config = dict(
    n_layer=11,
    d_model=256,
    n_head=2,
    n_kv_head=2,
    head_dim=128,
    d_mlp=1024,
    vocab_size=939,
    activation='squared_relu',
    norm='rmsnorm',
    norm_place='pre',
    norm_eps=1e-06,
    positions='rope',
    rope_base=1020.0,
    rope_fraction=0.5,
    qk_norm=True,
    attn_scale=0.13,
    bias='none',
    tie_embeddings=False,
    parallel_block=False,
    extras=['gated attention', 'exclusive self-attention', 'value embeddings', 'learned residual scales', 'capped logits'],
    init='uniform',
    init_std_qkv=0.0253,
    init_std_o=0.0,
    init_std_up=0.0253,
    init_std_down=0.0,
    optimizer='adamw',
    lr=0.00158,
    beta1=0.95,
    beta2=0.95,
    weight_decay=0.059,
    lr_head=0.00441,
    warmup_steps=495,
    schedule='wsd',
    decay_fraction=0.603,
    decay_shape='linear',
    final_lr_fraction=0.0,
    batch_tokens=[16384, 32768],
    seq_len=1024,
    doc_mask=True,
    train_tokens=147700000,
    steps=6207,
    dataset='wikipedia_en',
)
Each number is 128 + 24 x the weight over its row's rms, rounded and kept within 0 to 255. Layers, rows and columns count from 0. Numbers have three digits each. The size before them is the row's rms in percent of the matrix's.

# layer 5 MLP up, 1024x256, rms 0.114, rows 780-807, columns 0-255
112:158128130129079133102106132165103098109146080101136136100128144127128151131098106115139131092111101135128147122135171108107128129103078111122138094124139138130133115189121135068091155151103129119098158155144153109075093148136160143124117152138165094140141159130144137121114100156149115100154137116142135120144164119124131094165140154049142127138155130103141150139109130178110128087140137153163110118163117117111122129102102096137115110144140137135138089160113119141138122148126081143073147128140135119147152139143133148085101141089140111085149144139112118119142159091147139112160128099145142126141115211133144128128130083140136118140141194136146170123130103107156103150102085138144157116112138149140155155127098143189128107118153109169126132121146096148143144193115159
116:124149136129071150105117094166168138077117104176101133143148163155126128119136156102171131128114145090137142156146114129122143190088116114153114131090142111124134122146100117087121111119104159109141126143117128124146116118086122124111089118129122139112093133127159149140136138130139149150131134142089146191145105104126066147112166128085112134091158141113106138059165126135111099118121115162104084124141104141126170162179111084120128128091122124166118119167143101126111166176146143130135116149144122187144075115130119145158118141162142114118099148140146110171111124161102123067156151124166138142109126133100134161139129124132129098078173151116128158104137102124113106090131136162124115148132097125106127101125128104126112122139117183088167127149152144144131114135153133
102:131135136127122171098162102127108116128146109119147095133105103161137120137121135119114152134132161112147109156181131110084139076163119145096118123194163106144154136129105128098124097073112165082151072131115137149122133159126147120115095124130186098111101084106132173113125134099133119162120073172116107111095140110107120158110144162115129135124134112129170141117155138132118158138113075153100116154144135190146150129145127145152109116115183124161156158154124195126143157148091093122140114089113095164135127117122142120139068139108142154094106119145125076158116087146133155107151094140120129184136087107163124133142169128133128106155140141112131128097139140147148144156095130149122125134121173130104121144157121112150137118125144136162126143116136156106138143104126142
100:117120106124094100138124161115146111141150135174139141161132153180128139119128121140087140115135074125132180129148100092144111154147104138118121098105107098141104127113138126106121099130114122171123118081159153156102134169120125138137108105099103148139089140133141118146140104157131147131069140113129113122132105131116088130137131138117112090104120139136141139116150118161110144101101108150102121103157166197151130126104109157115097158166103126139120113132092130122123142105164089146105168132156083129143117057112127121118089148109108136120129137097110117142098175138074132136207117099138121134182097139175128096132161143104155113092139140157142179096181107126146127115137132132148126114109148129132172097132109155156127182131188142125129161125113112119094103132116142
110:124106099097158132102109130134164135143139126144088168174135104147132138123104104104132109143146102128167141122125118099089107095124059152142146135125121118113067104155102093121118158098179153137148137094136166149167144162133151176129133104152098096110120175138138139117117142139121133133112136148110106120144165128125126162110184098112156125184133135130154145109160135136116132078131106115148126168126174144133145124114095140148107174112117174155141156084121112124122158118124135137107141119133129145121108138106098142104123140112096084138175108160127146118114143156139143122123109106120110155156134145128133136167129122122138119116115100105145145181182102092120144077163125169081167086101131201128120108144104122104136136167132145110144156105138138156131138180101135
098:111119133144131135130117121097138142129174077160133069147141120123151079175128102137132129118125140136158134128155175111109144114153083161117069122145116148104088130139156126143114098121127140141118118091114140124145144153148130139126101130124134152116160160111137117170146142135152098153098142109141165099152181146141090157112151129097151095128127167131142128093132118129151108108116141141092087098106158127101174123107129130111130164160121136117101138102139135107120112141162100144157146098119103155163171161098091123153129158107097100137133120105121119153149104164123198116094106071179126141123113071136089156140157086110110141118089113114136124099105184145115153136124166109086132152090166136126108135088132124121123118128137149090157144146127113105176096104140113
098:116109112122110095097137072138114096127132128175103133161134112123119148125143136149093143121135098152122121114140162112097117129098132111098134088151124118153102109137153096113078121127094143146160083162119144135117142151133174133158127107141147178087094137143118112103142132156127127132119159161112174142111140148167063113123078139094138109156139170111152126099083093151095117130128093149108071129145169101113173123180110140099119095128081149105131140081135146119124127141156111120138147108104119114119118101151101097133138153119158141112160134083122128131150152129115148145104108116134147180182149150122134152150101174158122103097112112140180109176150113128140144152130148083141140091110106109149113158121117127143091134124144147116121145168157104166106106129141093
111:118128133144162131109150101194114130118147108155136131121134111156164079139131098133136137124091099105198154104149110089142103110154099086159100116126144113165125143136131093105086094121098130127101135141143160160141151170131110129141098152134124131181145169151115110123114104108123153147148119136136148150126119097114060108154192098138144160109147139125167140110145122120088123125107129148124141124148156120129134135200181121121123122146109123145168155108111127152076091111159121103164117123091076155152131115103108142099118127139136140089115097141113115126103131143135144086122128140129155171085112155110160192115132129125149074117107164117162120114124152127131104154145129150101109139116154163131180094133140097142145110119110109129129143131083096113137149117121144
102:096079123136144136132115124160126117120156121136142122197152130134134162137136122118176108136141090098096153111146125104131138116148131147139114103125112051152116142121087115174127120106134135059145122089132110145142129131126135132108121079126100135110142117120123125110124094101138118126125106107099133150151161143117115121145159127125114119081136129145156108119153141112088142114135143146156129143115134213152114114119118134119070084120100131150140139081135117121088112156172127148127135093129073136135122163113094142112130124123128158139189155126119113139134164121106112139162174163127135199144136170173162124119125127107106076114075164158121162152143147100123136139134148126155145153099136133112151102135123129139115126165128159090143147147107079090137092086114131
104:109118122113100121136135134170101109109156140168106142145175141124132141119147103148138103148141119137122139138148091130111107132143082099128116111130126102139152148117134107152077122141167116119109102129171161162134113116114174153147137109118124136128134124141165118079198074133150105156138136105137115134161170139122095107100135127112128099091167160152117135146112152102109127107122138131113118149197136166156146159182124120113081157031111129097128094110115124122127158114164147111113120123116104158113132104143121123131086071117106129112132076151131130121144168159105142110135118122162132114107146110093125122134113089122138116077107097122159105157186106111106112131116120119146191114088132153112114103127133140116129125171143139099154110146123087163104137143148147
104:126093133097104161129197144158091113094134124208117087132104113123151145154110130109155129154092125122124131130141151117140078091099092138121111103171137140181152082141110079140073128132148129124143103107120141103100123093144152126155116109114114103128111115095121145140106103085121163112140101106124134106089197109145115116106122158145118115149097120115164143136085141155136137110168124117133135162098108129133140145126110155188131100138107113152153158115146122136130171134163135140187084146117121126142154147042141130141127110107174092082098127148111118131090144126085143126133133159131147123153142092095085128143150101137094108149092123126122128119155123102124082123114131116122112142089141133153104121141140140117138121143149117124131123139143140119112112117085100
104:137103117116121106101113174128101075132157120119129147109118101127127147138084095116124136123103137090116136087135149128115107104155117130146096144167142119133153115123107132098130101107138137134080121124138140116094126100120167110130141111133120162173123115157099136124119129128144149156137102140147109156159138070162117133149155151119115148111123122165150121088166128187095148114135124143129101070165131097190110148172120132112114089135088084090119108102141131146111120208141107133115121130136103159125137102082132115135123163090155126128126112171174112106089127123128136147177141164133138144116085133087134111145130127129147073133139135163133120089189101133135131133111120128188168133084086142137131125126170141176118161115143114092107119143134166101111114120128129
100:146105133110138101146095145159136111108060087124120115131150092134116150151081122146172113110134088125117151089139110092106154189080135137114130085162135123115120083121162143074106158143115152133135121148126148143122097156119164148117121146169173119153119140048080159164120099099140131124123160154130097140136159109117123116132153133133135108104139120094120142122116128117125113127112141149130116108142095126107127198090128087153132152101137146097107136110197136140148148153129128157080066148140142119156130114128138170163162126150105110125174114122172125154146109112150169094124130111175151112113161193098125102133145109104122152129132123135144160110122100123148138095108127141103153139111102137135114149120121155134119143115171126146141126155115131114138147130096118
114:114119137118116090131126129104137124112144061137093099111145158141121142141094103155142193147134143124145160146175111130149130123129120113115115140150127087176134116122116130164110089101149124081107103132158105130136124161117105117121140144105127141158134101103136135125143130154137079190170083100158165108143145136120096125133139146106148129122133138110097139115157131143087102180115104126133120137128142150142172153080162123157069104130105135118142123137121141130121201104143139127142099102135092120173150117125149118111097141095099114181140091139130139107136161147130148121129149121215143137116139129113124160093135126093137079125114114125131170160144129143173128139099125140123135143134162138151164136095136104123124147121150117115172137202112090106129111125094165
113:101108102125135119139144156111118124142147110142110115175132117124123148114103125104118141155129129089141138121139157095102088155118118160135146081120157111146108108126114101149148124111165147106127166091122140144120152126089107138192126126108112139137128085157169167121148126129156146114163158093122106165121146111075110131134152120131129136121132183120141091108143128117110175116174159146120119092156089112106110163097140156164066132132100115107166118119141143130141135174134142123160124137179135156126140112135098133127101131121127100142135133094127123112126111164107164162130137117143138115112153120099118143143119160110109087121100172135160135103156118097110116094125193160103164144038105169115161111074139090104125136130075153128117161134098097113110106132114146
111:109151103133112108108132091164120105128126163170116176176143131146131135121118142132188066099141134112175140080162112115124152092097110123155146094113115128132127110138163152133095143132120151153165116142109141138103142131114123133094104097139172158192152096096140117117100102121165127130105141123124121168103173104137149114151136155145095126081115125104105202105182119114096128150130089182130145156127124149144121126154118114141142136087126149105149135091122143136151140138142107089123119115103125103126151085127132128189110118095126145111125128082096076137083128095088114150156140090123130169135128146141142097143123081087137125122154135144138126145162115127138112129146127166114139113102147159128107102147125118143119094132138167141115101160172145145113130132092145
116:146132162125131110127117137150140117116099055128113130098118121114121134114119139135144138119113122108114129098131102131145112154125139105127099144132174095166112066147178104197109111114118142152115121162113120136144127161088158125149148131131156121106131152129065118145148152107125111125126087147143181143088126137125117138135154161126124106139183154057146092132087140148136131083151078125153128145141137120202161133127170139135145127097079118135124188088186136125122129162130107162163122125107141079139141098127151102145128129087127122156167132114115133134120128160155133130067128130147153167163105105150119131172134104132141103157146153141159165150131153127136091154099135147126138118119097135179151144153120134123119150137130137145124098139138151102150134102135147
104:124155122122118111090137152129118110097088148133099112123175160152134130158123129148111149123129103110154142135129105113154144140139136102123097148088133132142093083073156105096109161121147146118156157116119183164112098167091113142139128177141134096126099114118119139097117134099135098125155108140120115139078171132138127136092116118163181159162163136102113094109133127109144125107125061126120110152128096131083141101159138156118104139129110148133135115185130148141123098119145125138139139136147096131168140100104126109162133091184097105108105147176140123159114150152094145090204152147157101135111115177104137112164128139071150097090118163098150128110147114127136117146103131144121163124171154106107118112123133134165151137120117155100143129105138098107081142127120129
101:138145109145163113131158163161150153121154127105125113090138128149133176142114121119184152131141160179138108092146155134098133084090137144109148143086169164188140066170148136122137114087155164137115088087143116139124102111112131166126129107111146143130140145126128166150164096123183086121138116116149117098134123129137113138165105085126143060143146153100117137130160124139153127118142108129113076115090114128129134098122142092146105150116102160089121121110108100139147132155132113149118127132141111129136118116097160115108080112120118150112141116137115098112133132158128145093154126144152138165119131158141153119154123139114103128091143105117132182103159126131155135185098111130180168132124094163140143126097117127158123120127128180140151169166146096118109084109151092
117:132119146083129139154158131217139136118113120158143136151168099130118099139130106108111144145131107097165154125146133101121132100149099089130099076149124125141134101155108102121142083156155163123151137092118125102138081160121119103104157103143155118098089154104146159123150150125139153114119066136178112114096130105089146142123151127123108099173097149081128133114114093138167113164127105129136127150149089135155137120145112129104097119095111125121096119093126085075116156149086132140130078145118139112128113109081108117131133138116168109103115110098129114149157165112132115134090128091131137122112114140172133110179055143104110112141144113134134153154116060093122088147144134104123118140111078127148126107129131130116125143189140134143155138140129137104145138133127129
110:097168136125107159135109137113152155089119135130158129137133101134125144154123099131134126135111129095131110142151134129143140156165133132098131091112125142111136104154110137101119155134098127126114160121132132145147127139149128121077110148128143147128119146134081117154134120118148106149092107194146126112145118116070141121086204131146131102118118116088121103117099163166116150123138124154131057108151150156151108135125145113113108106103115128162126187128154194112062146128124103128083139153173078108139109125070153149118104120116140123154128128188124097158111121132144117127077127134122148146109129159160132091153157150115119127131144188077176158116133158091175078148144121126107169148148146128134135118112129102154109133152142171134125132109118161134146090117114131
105:130106119134116139060122143145158104122121137136087119179114167154142090101106101123141125133122108135127132080147143112119136061116170109115127110151127122112138126102189156165116134155135152118100100095140151100102141117135159196109120143164161140108108109132172167118123107157138079143141144132158140136079173142112137128136120111111131130127131132148118106140101144119108154153187109118138164132110067127094117161129148150105115124101101191097161170111090123138135129120159121094147132132141149116111104113131114121157121101087098133106112137125091153118117173107119149112156129120148144163133129151099098148149152107114117077134169106112142108137134119132121152134107124168161123114064125161124163108152145100119126095177144121130135121137133118138137082173151157
114:143094110126063141126119156123139116126096133180109155113120118170116124125104122107175113153106109162121179162132178143118114127136105079136074116119121089109135146124169136145107095148154121117152122120130103119128124092112136111131139150104150148165138164144106140175122132140136121156162065128162151152079138138085125071164148124122121113098145122085140078134095111130138104153127154132132138127177138139111148134206133077129144128102107081115131153140115161122151133131140108134125108172173158135134101095139140091113115088124110128154138110139126146170135145109113126140153134129152144131138099123183141180139129091096141126132112152124131135149134132100124094125095107194154159130105147122169138120145145126156124145159125142106144134119135118186134120157109109
104:136083116104129115143145135140118110128153114156084138119153116129112132148082137146141146141148087101123147160133147144103132136128116067140102082117122141101082119188148105167104091150147138147118146147124121095096104137131122137124065086131125128143143129100102112084094126131116126137103109172134151106093108137138110153142133100159091129124117111088134142091112090138107120139074113109143144111138107121117122156113119127100102152115101133127092119114119157145086131195157128115151088139155090107113145063138096091139097110121129064130121101116123133180089123116072140117130108145130145119165109147134169155148157105062151154134133118144116165127174119121179166137126105133101114107108119107130147141158098120141111143132124153172145130127132129091112136166107122
090:091104137092134104093099139127108114127180110134119112158176093117145151157062149105145091067106147112159143143175114124138129108158124146104129136152127156178108111105168112177138155137167129145128136151165154120123128112136141118135105125136148123164147130146146120137126106172156120145133141151121122120156128128119139085158116100103122145075138109108110112155148154129144144125171080120127146123083150142144115170172108135111075121109097218139125179111127120078136173101144115126122111129111126103133139063127128109165144145125146087122157126120113137148139134120143123127167141108133135132138168146160168108147145090075125106105129135136119130137141082133126154113121176132090123192116137116154152133134133168124128120137121125123124148166146155133137132097118130
082:130102125115123099153146141171111122111127152119154085106159115121115176143138148121094153115099147104169157134116183107137148127140130134176128124123127121159133166141098143108127093136140156136145114129130118155118144127133139144112097116139149080131081121091126132147101127139125102195145130128138136141145136133122095117102155100071153133134221151120132123134121100129117123099126121105131111125155127116079131110193080146131113146116115129139141157125138119132103138149158138134128083103140096102120153081137143103117137109059090141106109120171122084125132145138078144090165151154120147117143141161147122140133109136130139081130131144123127117155178143097153087143101137124116148159124139094091140074156120159150095145157110186094135144134107094169129118092123153
097:108136115121121148145121186120138150076143115132126102112131128135133094118132162083142111142106137092097149114140160114135127157087149114116122134116190087119159115110099145102124060112142191103174151128194163100131093145111110130181054123123163129155123119165152133128150142131165098128126157118127140114112116147109101172122087142116171086124120135118079120095122089111120129103142125091157137108134117138114162173170132114119102108157147129122146187163138112110130135158134131127151112118118105111143099120104125119154138133123137073124150113136096098155118156120150102140114193127152134112104101131128136168147141120153133137134103195128117123150118076139138108149138154158147119110148130122099131118094108124114174159136132116103143109117100128120117112126113120
091:140093127122111150145158194139108119133102144127129116114117143153133128093144125111158119153082121158139100091119138136151129145126102141122134098146151124098146112118158111076146131113114145154139126132112104123111133136126114112131134096151139078157123149113093179104143138087111153107150119159101105159111152106104100133156133140100140126146146108102159142098159134130151136187142141104138118154156081135102118129147100143086098122143150128166177150123142142132103155094138111078095093133131143083137115133129119092141090136169181109126107134140172140127138125149151154111168160107115120171120096123100098149127104146137076136178101123087166148115092124089108111136129089137147167095101112161120144130127124077164106150163110169113121085083116085148149100129136155
# layer 5 MLP down (transposed), 1024x256, rms 0.107, rows 780-806, columns 0-255
106:119125129130120110147134108102164144156119139115118194103119114145156148156110098116097152150111108097141125150127117083104111158122103128110129155168100138132112124099153101176138125177095174094144144100132124086091112148128198117126088132114155151080141131166133156127081106151115130124139148179124145158111138135129100126128109093087155099130112167110163099169146138127108142149094111118153139116112101142124127145153145111128150148156132104139142142135130107190122147113085109121092141138083114146149141151084138115144135122120089126109125104123137115166115103075125117130160131093160077114114129156116121123110101147136150147125184150125055127137142093110141133155089114164130187147118125109128137157118150126091129122119151177132141104122093093109111157126129101
109:073127112130141134140123125119109137116094145143081148172133168162112126121126088159120145159140128192127153143132074116149152143139188124134099117094145110120107147140113111129111119126104149077084141128111112153120101105126138146103131113132120158161099102158129121128116179126085178137172111135118114148131160100123182142095137119157157160142113133159151108119131126121113115137117168080077097115130104103172126153113133097088135139148114071131145092149173138170143128151113202117139124122141120138106153124146142149143083106084162113130099140091081140146163104149148127138123137136160152129132140147100112137143129079141126107096160146102130137128138123127098131124135143114123136093089125102122103094111138150146121139138148154095148150168181137141134175140125104
108:105141106156170140135141102123112136091150124109142101073135085121163108144117127117068116142119126142121111114144141141116176121147130178070101190127094113116141168121096146147106142121092157149127122155119139122135113138104108124148152149152120149152129144143136124093168143133101123192110118146119120179179116124142124155116132136158150144129127129156133123148121106132112178094107094105130119091149151162116121101150155141096130071138093132136163090077116167093136152134106147084159111138145114146103127161145138149087120080165161135134111145161145119135160128139102120152108114175129108118102139141133091150120147110132134130107102175120098097135090122150130120097126143095096086107120080096123090111135141113119075132137111111099157152092159135098134120145138105
102:148108097124153160149126147111141132154136134132132126149099127147145101091170146126135123146121129165098098098099122090119129135138135142108160202123090087142120139121123129120139129111168126106176153069153148138132131124193169081119148183133133154137137133130152113132160155117108150149104153125142093131145143121139113111134173137134112159126104135120116123138118100104128167123145150117139123116161134107104132096132156112084114113174115147097099113113130079126166128087135113096117154104167132135123083150190109116099156130091104180150094157069156135084086110143137061116102140119138157107145078101137138127145136153146156131157116118149110150135129142169108141120121119115094180086109120129129111129146101128111162131107128155118134105101137141135148150149090160
103:145102138158149149132159088092158138148127129131120166131105141134149131156145142123149106120154105071163135138114155144119119086112101126104102132091127103114121147122080106130154100131139117108180143113145107138141146126148114155144143133189133128097154137137079118102102120107110151139118118111121086132150133144166143139095174128093155095140112096181120128115136139080170145131137117148140149140123137115120167148122114160091125077137151169136106152084091073123134156095148150165121116111114143117116123126147173112120123149094115145127191139170139167108164081139091126119152084124150118114140116093128134103148138119150101111143142117088157163151156110123091190115153124072122147140117098133120116100127172091090125138134116132123101158136148145179109136135148148
099:115148147137112165091116138155181140161129112121124150171117112119129082097151112098154131144156124159115142158132071143127151120111124181108112134150127121131109124096131134131136096091101115092107166124135148161144179111195146124118192144145095150131145113147183147117141124108109172114130131097139146162081163157155095103095152121106124130131100126153175096125148121113119115111138143152149107102130127114150116165129175146093130144109136139091116152120101117109132124170118130116106114116133141148105106103141134081093084141122117152139131112095110159126103081116174107101104081097118103148124119131131106111168129117101129101126111131169160146132088164143135177133163109131110102134137144109083097142140144136090129088120126107109074133104165138099129119149117164
100:099119121157138151105137083059150170167149098097112126135137132102144068111170132093128128109125128149147133125119126112174153140114126112124124126153098152148138152180152144129130098122101117157157127119135132141123147144140136153129152132147148175123131115174125135133143122150125127175135171161156116103114123115171129119067121144140130084111111113091144106119094130135134144099123114141117074107154156102113118109129155130107102133101123144137115148085097140175152102134144111135128155162113152090121068147124118083122108103120128182117137101124163126176144136159118140123142147119113107143144143138099102112160152141151119119129129137158126050160128182133168148144124115117082213099138087102097120147138153129149126132127118123142107133103140112102166146126115082
109:135142111140112155203133144144094123127132171101149135147126156126132109102136130120136129143108101173131153120157141165135138179181099107131123094111106144134145146122116120119156117155080158136093125122177101103148127089124156145108136134127159117129110119128087139147138106176147122115155170102164143116154113120104166169148106119110139159126159078152137087132085128104098146109105116149111125168151124126122155126107098122139144149100102085094135161113126101112124143107156111119092147115170114120157142172108141094115133142097151123102104107101151146149140162135134128116138086114121110109099161108062119108124120152128127146135162150126181147158156106121096130164127123067125105082137120161127074115094178115109136155141130106133107181117143135138112111119129172
101:111113116138123160120117140120101151112129161113120137099149152133134145156131099122127094134134091117117111154132132160123123120125154147100141100152120128115105124124087141115151142160143170151139130135138116150132144136149098161142140157154097101115141165116095119091088107105122114129127122083139079151120160124113119111119151131129086101131143153165137100140115185116160136164087110104156167115147143129109218101114150100095135105170164133164115136080130124154121120087142131131158144137129143150172081108142169112175111117116110111135168142133165119107117125129087116149195086120126093132148093134129161125122126126100101156117086137130128112119185118087131138141088079091137170116103139128103134092166156107149155154177134151162099141116166141139159126133157134
104:128088117126118121108129140166098140095121164147137148140148124118095131102165141160112110117152129099097152152171099124107128155129167142165108134121116100145087109119121149111149157126087128119076141140147160173122109165136153168136139120097142103113116107143149096136119138128164151113146133097105131108150137117169142125142119158089122137148140146156150168130144163103117131139110075122111085150127062147143142118091141166134141144111126144128149154137111095125124087126146129163117110134141165126116142149150126122175152119148133115135097099161157173201118129117163100157122144119107118143186119152167130084104151137131095169128130140132128092087153085111077139126123080125100114141139131119146133098120207100129140163120099178121125126126139132116125153148185129
105:144152119158127106082140112123117184105149102102127129116140116109148135143109169085119100170151110124099111103130127139142122159101106124121142082133143131130174102115167138157134132148134129132137117148136150132105102147147096081104128114128149160084107122154134089093131146133109133076117128118111146100101125115182113074097110146107111163159080110131123164129111177108115129175163094119138131112127112166109136113159085086092160137168106099141170134127161119118165123148108138133171139158140115123101135159139139115140146107197159153155111121119084111157141113117182116148154147167148138145105130106121099129159160160135123144139088087109119121144117107101088137112145137138099183158132138131153134133176120174078128141110166102130126118148127100119128142139122139
104:119111138091178123132168113115150133150154172147122119113133117118112083121131136126130112109156195113128061138122133089152110151129128117108126114152142124102148085194101150123123148128181117148150080139132109077125106074124130167171105140138132158105139109149105133098147182120105125142115084096106105121138162145133113157126122124135118186148118107114146165113116120137118143131147120116121137099112127136141116145126107122148149085120139099114114129165137128172133132152138125165183109112143174154162136084133087114091184128140109106137159137117160129095122126096172123131116138092109162144107100109129119112154120136143108107174151140137156123133167098131122112084103123135128146118109093150141111148155155158175159169170098145132098131124125110132096103159094131
103:124103125154136146109127122095124157119130148118090160113117118120145134108111127145134086144168143153096084129076124100110121147120139099113110161087114142155135137147122114122146159131095166082159128134115121137151130099123146107142147063140144157118129133101132122133152154102079136122101158164140120122086128145121106129153089113132133154096124149140111123126157100116116162135124120088084143139130074105180153170117123141133148134148093170145163120093156122156135087142162118160139096110129114163117125129130127130156153118073160110121120102132171154106103083112140155123084120173161092091096147133103107131110134063162126143105134151113104103135095138148147129122143143129099118079099121103125051136116103126109135126123099133134110089086101148078123125109144172
107:118145129165092153122153141143126087120157094140136145125120134145152113182131159091153111125154128111146136104103069130127104114136106146140137149106115115139156150114120150161164109146084116153106108135084108100101179125148089093113129134123108139142179120176118141156098127118130148147153085093145164107134124098168153119155134103151136146100137117122120140143140157106110128120132121101135123094111144110095131119062113145097125099135145146163152129093138169079114141165139089150174081124096105089155099157116156150124110121147136108121133057158110186113137090132138127124137095131139115147094087124128123153108126143128165152126118108155109115098131138142102125140082115154118127145117039119161129109124153144102174117152103132125138101108091137146123144128106143
115:092092118125128115137137084111121141172136147141126185159126089141131099128101160118099129140139146149124103151126145076124121116128169129123126110145119131181142137134097057142134140126121135113094157064119121151088159106098092118077141130145106153179119128128136118119125106121126152135135146127154142145101142115121137122080121156124104153095152117108136139143164123115123114140094146159174135108140115151152121134080124108128115154136102107149139141171143132105117127138113159120157175138099114149109108113165166090108144103129119074143144153122117125144137089136136097153156174137157113132100161133113137117162123124091156107104109154101162105112182160082103127094100098089117078124106159153105131122116170129060123166143076135128168149133152153124135120125133139
108:116132141128141109113097135126128127173075149149175167084122153148131114123124100134155150131076138105160117115088144102129146084095103142172114136123168166147097167118110104132116110131149136155137086132132101145123131111104111148145107122159152115132104145125134170133123142121106148095110127157143140122125122129115120181093110115165160138168134157153137163070101147127171064126113112107104096136146125114087130083149149110128101133128124103084151127118075087149117106107110131162117107095113156145122129167096139100138129125127108168112108109133116122124134076124086098152129165122108114109111133098133091174155159102110139184139127154129073118127130119125127102132091124123131131130161095142091093124141151133092162154124111189094138166131128129118116162140123089
115:138114137130128134116098108084106088153141134125173158131174131132134099122128155127097122082127134142119125103152117098080121124146141065131116132109127139104104112160137126166134110132153126098110145165126103166145136141146134100141153110119134151137154160151085111157106158131128137111107079132152181135114150131177122172163130148155097134129121087119160120146089159110121136136170077123141093136144147084147091168088187124133127087121081132180096175112138136118155113134155107137094134148084131123132131139140179103106133101150144146178129157102109127151085126136155122123105149121129154114102132095134140102184114128164156160159122137146125124167150155145150124135133113130175123123119086133132158138196120132132168173148127124139135113094134144116129115099142133
105:124126129075128127104108118158150133123147132105096131102116139136132163050134157141121141120134137118129134098133094118158139118131126131129123098102179097053142145111065122145133064157106168132150121121139149144120131144158094093110112081147127116097149129136150121077143088120123138125110107071095156142116112152130110119134128133114117130150078088101111116135100143148134118139179157146114123090126122118116135123127124128068124117143104123124103117096145107097116103110093148113134143095140154147141100147172145102191098150130122145121166125113128177094112090102116096136154130108115140150127106081091135078082097129119140122102178157105124146127133100101117125129095098179114123182147134144137143158099148119095098144144116133129139123143107096134139102152144136
100:135152121150123146120148090123139095158099151108173152097129133152145125143128105116143125138111154145141085130090165152177106087081144156107081117170131144163159156129106158125149082141124102131140122134104097097109166095119120158175108138119125143093128130156159099171137134101132127105149115133120077127166150146134118148136137116151132114152161137151184125102158128089141122132157165140127146096092115162126098107146131089111150131102120151113102102107130137138136157135097132140133090122138101165188133117128154165147146121164146144114128089164123132148179151137161124167142080110206134114144116135125121144178147137162115131100095138115123087135107150151145103144071092126153128140109120159118111130121112146129130113124114150129124157121166149131075153132130084
108:140111167102132122119080098141110142115101099161113088096093125143086127109160120135172139143112150130114090137118140103119151144146128111129172146154111120092122164165140137121105184163111124115108108135139108118131126143133113151111129163159134122118177169158113131159118131115137133142160109130137127080086144109107115163156183131150161083166144151128165148118117138132111144119131105120095135113140083150123116131137125172093136103112105130111116163092084110105096150113141132134124143156126149093118152130144090115133142123082131122094098080084113117105142160109082153141164164107100150120111101114193175139099160146133141134098132127112139141150118087126117134125193135125138109149118137144182169152092119113106093156116157152115106163097112129116134082113111101
109:141147088115083107127127084129185092095116152100132122161179113137135104177114195179031130126135125145150095131145131136118139138114150133166135113107131093144126112110131112126118132096153099135099125109141201160141155158117146170153146129118129095164138105096123159149142108127114097159084102157125118144137141091148119100120111159123126124136122112155077118118132094133107123095105093123146128105113134136133130129142161134159066129167150154101166144151148101133131078140124166132147096126102129122121121146099138151116151120127117158130169143140142083140118107126128143120079108119166130152127083101085112128109134151140129120135118136111119101103110132074143127137117131129078131142147149158125133121129113150164154122110113120072163146113095123161155116111118132
106:168143133101129139108069135102121104135126169150119119104132143136153167100147095144128123149142114131079171148155149126121121218154117086121139137114135081066142120143118126111167127167174158112113142137148153106165119130115143126123120125105115125157132155114161128139114139145142135166117123120119142148155124137101116122149136151155127138093174110109139112146120173126134124128085117146103118110160108134123166121129148087102099085117117157116116130152178169092148132081171110131152106145164133130127079135129148125117138161068121128099176108160117140120115135160110127124082157217149148170141122160133150130096128134148118136127128108147147137119118122158085090130110133117160096086115142118150154150134136095150119135136133133165181111139091130143134129142148156
108:142146161128127111165110138150102139096092122109134164169115174128108085115086146110109103097140126149141181130168127146121131125197137133164108086118172105140150156107154114141122107168119129126118125115146126122110141156136107116121124195111131108101135122121126093128121157140146130155150151151154070130106137148144131066136127107133128127102113113108182126137090107083158129163090129126143143102133130114155139119137145130146099142149105149125120171134119141117117150130138143135089127130151150139111082087152129077137158121072114103137157122128117125115120177132167059124126132152106100128072141153126145151161122134161168180164148156094098147133136115136143130117135114113121099125139190109185136117129095127149164140179163100147134136138124120138136153118150125
104:139087140117116169123141137081108151152150120136122128152121136111126152107140125142130148135140142108137108123113134122096125119133128106135068151103103095096132123139170116109121124144114190161134151083126196172106136152181119107145115095152118129161106085106139090148112109161135117171121115155134129112141159117109128148123135140112092152125116154135110118144150096118130124132089126157123120097109109112126124112143115081106137165129124153100121124142131104103105172111122200118146124147134147176117141194152144156127127145115159104154119093124111105137111131161160135149102122131103139093151126106111119158161140127092135095105141176114080136102101159165089144164121083157143145093135171087123126130118160115165092094131193134139136113171139149127152117096113081
090:099151159125154147095101083092175138148131150119120141110124117142117148087139144129105109100101092111166164120132088148108142093111165139132125086145153112111117146148172144172126158144152102137161103165120155141132133140138135153149121137094124127154141113147137126074134088142120133142126147175151114150162146173086124162111132101125104136092126114119125145115153135132163096146134097148089156139126118129108098125136157168122070184160139188124131116127116119115143123081146141121109143132138114092132172085115095099100125114125110148117094143149115111181122100149126128123167173157114164115137153146121152119133127147124127108128121157124144137130123176168114124125107103158100121163100081185100134187101172121137110133173102171132127111145109152112112141135164116
088:110139145126133148108138126122089145133141136105082119156119115101151148099131146071115115095148175142112148131055170119144136112153157153188107159109143148123132153109117166134181146136144128131140156141149102144106182080095129094099119155106134111114128103129130162115075112133080110190117174123137096098135128113123170129129137129105130146138119144134166130133122112116158130114129147129147109094133129109072125093167125092102153114147161094136106139123121114116162109098118125147161136123107109148078099099138160068118187147083118158136133145130126126106141112123113165157154139165127115143108141126115152078165106128099156071145151125131096110129099147080160111136109129136098120132130127103121142131163155102109130141124092129159132132107100133152143118127152161
095:126122159151166163095086093120128168117134183117102151103147123131184083065195155138095086122129105170139115120058137129152164102142146135127129136142128139143143119130126155115131136118134162106168112125135138161145122139127091120164133098131133130131124139133118107149141118135139148111101127128110120093157154127134135160134123152142161102108128130165135133138121116145119145123122114081133156158099131093154136165107098138105097151112156151109135144096131156127150134128134130114161142144110142139114118149134183172112158107175165138115123157113185124127128137065154093143117135097148145147139157127145118142146086107099156103163211100111148122108134112126107131126141148154138139138140083144080084136146137132111143095169134102098105096104165117137093111168134109